Weights of a small GPT-style language model, trained from scratch on English Wikipedia: vocabulary 562.
Each number is 500 + 25 x the weight over its row's rms, rounded and kept within 0 to 999. Layers, rows and columns count from 0. Numbers have three digits each. The size before them is the row's rms in percent of the matrix's.

# layer 5 MLP up, 640x160, rms 0.138, rows 70-81, columns 80-159
104:469499532505507536518475451513505512473507500469501496516518505480501507442544524471513450520489506525442482512494512523518532421492506487519472466535493519460502532491514535507511511546473517485549510523507510462486492494506471497519498520
106:552458515544512516498461499516502494506486526517509492487481496487460506530508499523484511486473514474519485525500428505490482480494540503511466501521527492544505490475544544526516487503467520518512503475523501475532530521478526478524493504
105:466558492476528488522531520483504505518510434522463509459520494484513483514477524491533532483571485540483455510515524508509567466499512497482504530487442452503521484506511508485490460515536484470474471532475500505514466499543494516506524458
110:495505498496518526529454496448516466482518544476464500504510557511497491482467523520521522525487528461487486489476499475521533485499510530498504520496526459471517542474525492508518506488514451484518557494508474503497524460519485500501494482
099:506499499506454531524546503511474509446488524495521533548493478477499483498511500492509480503454527516512513497464501499494499500524489459508501483489531483484497544505499519499502470496513494506526526479485545516534488445512502479496458477
100:433454501505529470494513479476480524486502498525497457502552522464491496493555532519466512538511523521480506486495466518479507537456497513492461539507472477486504466511530474438473480511515480537523494499545507496511471527476501502518450486
103:460529481495538477547504464491483509518516495500544466525493473497514504505511500491519457466526512519511545458486521487501495508516458540532490511491482512528482489504459510544445518466465506486511501498524550509510446536499495541482534497
090:533457506491504506480523499475514528516518497514550511497507534539461476488537505483490479502478509432534515499506504491467522507480483492499414522496489527504560500477460501475486510507463469490507475510428499515513470506492471518450512491
101:506486508472515479517531534497524477457496506528479492527475496482499469496570513469471529461512527485478496518536519437453501506477496529508499476524504450462518492522493530504471542524541521479530477551539493511505470491537505523533476485
105:457491501434518508526487509490520513461510469513525517528503487542476517497502469493490467524468501517549462496477513462519437521477492526511488472475472508507459496497495502494486453469493504533466486506479519513529522486522486478518495527
097:471489525475508442498515511561525541482476507513536520509470523513503481506474487498528504475446506436552514517508481513492535490495512559493521492501501500520510485521517495526516555526532507500483525485468514486494484526510443484488457492
089:495459463498480517547494518507490492527489484521556516505493458471470478500547517513521490540496495474506492513529529534477519512474482507512474512508520546506498499516520465515499486511506471510530480484527514480561505472520466508505520525
# layer 5 MLP down (transposed), 640x160, rms 0.13, rows 70-81, columns 80-159
109:505462535527533518534490470505453510529444462508490486532532483499526511448485498499496516518461544519483502511523553498518511512501493544487475508483517533507495533499511521488484463550507529467478519513461507499517523510474548498538469449
105:486469510501438495495512509506512503532510513519535531501529500481489501504465446478479490475520517469488518546497470525551529460471538530510494523473527507476482494474494498519439519527490514482492490488511511461483482500473509494504462515
105:454490484478496514492510513502481530487476509491467529459515498497523478453478436476485503487502531558514504531482484517479515510510457490523472473486492463524533470507509525523518508492542503513482481488495508572505497502495458479498456516
106:527524429470477443525529498488506455498525511487520528475449463508473501479520515481499526495532472537512517515472514523510535502479501509503506489515469495523484490553513488480516499519468512485496509518459471445466487539521492532491514477
098:501485497503477527505516490476502506478505469510448539510486489505493531481480489537502465482519485468507526484511493476527464474524487530516501474497508502488528488513498483523468482552535511521503514472487475469496499476489533481496493502
099:528471468490491528492532489502534477516526502516548514479437508525488515508520504481491494454468525536449515518488461513487513483533499490534539503500521509569504502493485528512532484517478513452491503475502486522482534482520473557463476515
101:534508505512520499553504499503515534487497517491477482534483504449443490508466494523518511535501526483516512447484530483510526508496534488484531516516500496519463485517518508541467497491497474514491495469501492492527442457490422507528533497
093:505494534483505534510499501538497494480481541503502480456515500490497504514515509506471500502475547468470451497480485521481484516515493514513504503492523463515462503483480528494517483523507500529526487510492533518486498492463493526505505491
101:530485475498469489494498493482566519544527500506527466488501543514545478515475508485480527518514518494483524529502470461476486499518498513525508497488471459500463467484498498530495545470482502480485492487530486533457516510466495472472456462
102:463520479493497507486512494508512503469491495488541535529493505462491514461474508501515506488543544501507536471480506538463502486524483507508494464516548503495508525515509525539485450548482549491499476435484483490493475548520477505509497494
099:487485532474494497493457511509447510516484474560478502509503479479499498528498519488479483465471468501527493494511533515500489486532513520494504496532516458502447489464490523481483503510494473510501473492516480489512505485472502440460477462
089:473487481490535507503524497493481475525463494457517532505475475488488485574546477461505508522489539496477469468487489500491486477535524468521478494526472494519492468487450463479466494519525512513514481529539491499493480504543485568524506494
# layer 5 MLP gate, 640x160, rms 0.142, rows 71-81, columns 80-159
103:523513489499486513426514493494502483479488493510548528469534533498490530498500472465527493538491511500505442490476510446525487527512484512549501500510468520507498490545480496495518536459499476510507502472475523526459486494508531500501467461
108:519490470471534496555518534523496475469496558510485467482472474544478508507520451482484525521511454475507526443509501512515525513447523504548484507495473483466455476529501486525501522496504495497485522511493544530526474520500497499500524547
107:486468498498488500485557521496491482510516501540482513480514497511473482480478493525502513503539462511534526487576493482528521525479562450507512530509510451514462495524503513502466481441488463527479541438484470456468549497530504504489514498
096:544533470497516494476505512512525518517481445457460486505541488494463514538501529508495521486487489513467524503528478465501510474486533518516498524501503435530474464499512462504501508494488517495479473454522511498499494487466489494500507480
103:548485505551488601502509486514506481488482534470524518517501555461484517470491489503498471515499484521462524533525509491553548522478473501538481505488521513512479524474489489495522532496517525459498485525481495531503480522484474478496507469
104:450485469475527513469513511536472507537472485534559503503542493520505522509488483486517529502442509466501483493486506506513533499498479459480519486503496485495489508518539507488523455494514542445510498526474493480531481535503511521499471489
093:507531509512484494532481471480480449491507489489490451470534542543552515465498487470468494510524500502473496518525458486511518503515513549527519509555479485530458465503460541495476525489503457506507480501502490518493531521484449503508491466
104:503491522467459485521558495524514438481507510502544508505534491518543504515475513476491516498491522526478525480536471501525477422524508495532493514505482494517487498419522506524439527463498526505503489490504531513532485522515510575472494479
105:525531504552538482469478484474521502484517525495478499503467471447503540535531494495503474507514485473488476508489466517514517471446486483517489535460473499472511468488502488510485507495483455502523505487501478499478494459519531488497508487
102:511504479506498458531528505497462530512474504522516525466558532460533486464499509516494508462499450515506444556499474521516493478516515519492505507495511482509488512489493475492516478458458504488480468506499489458514533460539502546500486502
088:528498513508512513469526516509490509450485498490483493487528508519496547478505472439474496515488505480507488508514475481535465510517515441494528500481487469459541491501503557539472476500499468482503495487538507512431497508474483475447507493